Weights of a small transformer language model: vocabulary 2048.
Each number is 200 + 20 x the weight over its row's rms, rounded and kept within 0 to 999. Layers, rows and columns count from 0. The size before them is the row's rms in percent of the matrix's.

# layer 4 attention key, 128x256, rms 0.447, rows 105-127, columns 192-255
098,190,203,215,197,176,184,211,202,193,183,178,197,189,215,191,175,168,159,199,206,172,177,233,184,165,207,195,223,161,223,181,180,206,218,178,210,218,219,213,165,204,239,236,190,193,198,200,208,194,172,189,189,186,201,199,195,155,218,204,191,213,166,169,202
104,206,195,209,181,200,231,215,200,208,166,207,199,202,205,230,225,174,177,221,192,184,201,198,192,197,209,198,154,218,218,218,167,183,216,233,189,221,221,207,222,203,176,204,214,214,195,206,206,220,210,198,210,183,204,199,216,214,203,204,226,222,176,184,230
104,152,207,225,236,181,217,220,176,180,211,152,219,207,172,192,150,181,166,208,231,179,217,225,223,201,208,191,199,192,219,189,228,155,200,183,180,186,180,174,222,186,193,212,214,188,159,238,179,169,209,205,214,171,172,195,194,208,193,231,212,213,193,205,220
103,182,214,191,204,212,212,210,183,252,202,192,225,199,213,200,227,183,219,171,203,199,206,231,223,197,188,209,211,215,194,207,209,202,216,192,183,218,176,219,158,215,208,266,190,172,188,221,205,182,213,209,203,156,172,194,218,195,198,208,202,198,201,196,184
104,225,209,218,235,204,148,190,247,224,170,189,199,241,217,198,222,225,215,181,228,192,208,203,190,156,208,189,206,251,203,225,232,197,207,212,209,187,178,224,194,221,201,205,163,225,187,199,190,198,195,222,210,207,204,182,199,209,194,176,180,212,204,168,208
097,192,177,169,223,200,186,219,201,239,224,165,192,184,196,202,225,201,218,183,202,210,204,165,185,187,192,210,241,186,207,200,201,185,188,197,234,205,192,186,164,165,248,179,213,165,217,231,217,186,194,197,199,208,210,210,215,195,201,194,184,197,155,183,177
098,210,183,209,212,174,177,193,217,196,196,209,172,186,187,211,197,191,208,254,188,171,178,167,183,208,212,200,169,189,252,199,176,174,218,226,208,211,208,162,203,202,233,214,178,208,229,221,219,167,236,262,183,225,208,198,201,207,189,226,172,194,229,199,226
101,206,198,226,211,223,198,214,191,198,193,208,218,179,192,213,184,219,183,236,186,197,222,194,174,207,175,204,189,194,198,173,206,176,192,179,232,211,183,221,175,214,235,236,177,206,232,187,173,199,224,198,173,194,213,201,177,197,191,189,218,147,185,198,193
103,224,200,200,185,184,170,208,238,182,189,234,200,191,211,190,223,185,187,195,202,220,221,181,198,192,202,203,217,187,261,196,209,223,182,191,192,173,241,226,203,189,193,224,199,177,186,202,245,172,193,185,185,210,201,186,192,198,188,208,190,191,213,173,196
099,180,201,188,203,186,174,186,212,160,217,180,173,199,221,176,206,186,152,189,240,159,221,201,226,220,225,208,211,254,193,235,168,187,198,198,200,171,216,183,192,192,177,221,160,201,218,209,176,233,225,205,211,181,149,203,192,222,188,182,188,211,198,202,204
095,199,203,242,213,184,214,190,191,192,186,200,182,206,163,236,182,199,251,193,202,212,176,215,234,157,217,196,196,208,200,193,180,210,216,229,248,214,199,196,240,204,215,197,221,177,202,202,221,214,175,212,237,215,156,198,209,226,197,191,176,205,221,210,178
094,218,206,207,189,218,189,202,203,167,216,164,194,206,204,178,199,208,217,218,191,170,191,194,242,195,149,167,187,191,165,193,178,194,154,210,189,182,175,214,234,203,178,208,218,204,216,214,202,187,162,216,168,224,205,191,177,177,183,196,205,198,143,209,193
095,229,214,197,237,172,155,196,191,209,231,260,160,202,197,189,187,203,231,217,198,222,220,210,223,201,226,179,170,191,198,195,200,210,219,167,203,213,175,182,192,218,197,236,201,197,191,199,214,215,208,222,208,175,207,188,201,238,218,186,173,203,152,181,181
097,193,222,159,170,169,203,190,188,204,200,186,215,231,202,200,223,198,184,215,181,202,218,191,217,209,238,173,192,193,189,198,201,164,214,197,177,196,187,182,187,196,181,201,223,215,194,208,210,187,227,201,221,209,204,209,226,165,224,217,222,229,177,192,208
104,206,223,154,194,207,230,213,223,199,196,204,183,205,194,215,180,245,225,216,214,208,210,247,190,214,204,216,194,167,195,186,199,195,190,209,205,222,172,185,183,197,222,207,184,226,201,193,193,214,189,168,206,190,211,183,212,206,203,158,188,202,199,154,200
100,191,200,227,217,217,205,226,216,191,175,187,187,182,206,221,206,217,205,194,255,194,194,177,219,235,186,230,187,221,227,211,213,211,196,191,193,198,180,185,200,183,169,238,200,194,218,157,187,203,180,177,211,228,194,229,212,207,210,201,212,214,208,203,205
100,203,211,182,201,236,171,187,218,187,232,213,195,180,179,204,176,182,233,205,185,215,194,183,187,141,249,254,184,195,187,232,206,184,210,208,179,195,191,206,222,221,222,176,209,202,190,185,181,212,202,188,196,212,191,192,204,165,212,230,192,168,191,213,169
097,201,243,233,198,165,228,196,195,179,197,207,220,170,204,149,180,201,180,207,186,209,191,211,198,183,189,190,209,202,181,241,182,184,174,213,197,179,175,175,215,223,191,210,206,181,207,208,197,214,168,185,185,206,206,205,204,213,211,253,206,196,218,202,204
095,158,193,158,193,200,159,206,248,196,223,210,190,193,188,215,196,211,203,167,185,179,179,189,234,210,216,200,182,201,211,206,231,203,167,205,216,210,219,196,192,187,194,217,212,185,190,222,224,195,187,216,195,184,204,257,218,195,177,187,189,168,183,159,174
099,143,210,180,168,225,222,223,165,221,240,212,195,217,178,197,203,224,203,200,176,209,177,225,191,186,177,209,230,207,198,188,187,186,178,189,181,220,180,184,193,197,185,208,178,211,186,182,191,225,214,234,206,173,180,190,235,165,202,231,184,194,204,189,205
101,205,227,205,248,190,200,203,212,191,193,184,204,194,240,190,220,178,257,203,158,205,189,247,201,224,214,151,228,194,227,185,217,214,193,203,198,227,207,202,201,205,192,184,181,170,174,172,206,179,184,202,199,213,181,197,203,216,198,206,194,191,184,176,221
097,201,194,200,202,182,190,156,189,204,198,201,189,194,227,223,235,213,168,198,207,205,168,168,237,181,204,198,162,167,188,207,211,203,196,230,219,227,223,220,185,201,192,186,216,179,182,189,235,198,175,198,181,201,196,194,185,213,191,179,200,168,227,153,206
093,224,206,202,198,164,200,201,228,197,201,175,203,174,204,189,225,180,204,187,210,215,224,232,182,200,173,219,224,240,186,208,221,187,204,212,246,206,198,213,188,157,178,184,195,161,214,185,158,184,186,212,202,214,187,198,224,187,218,195,224,160,177,227,184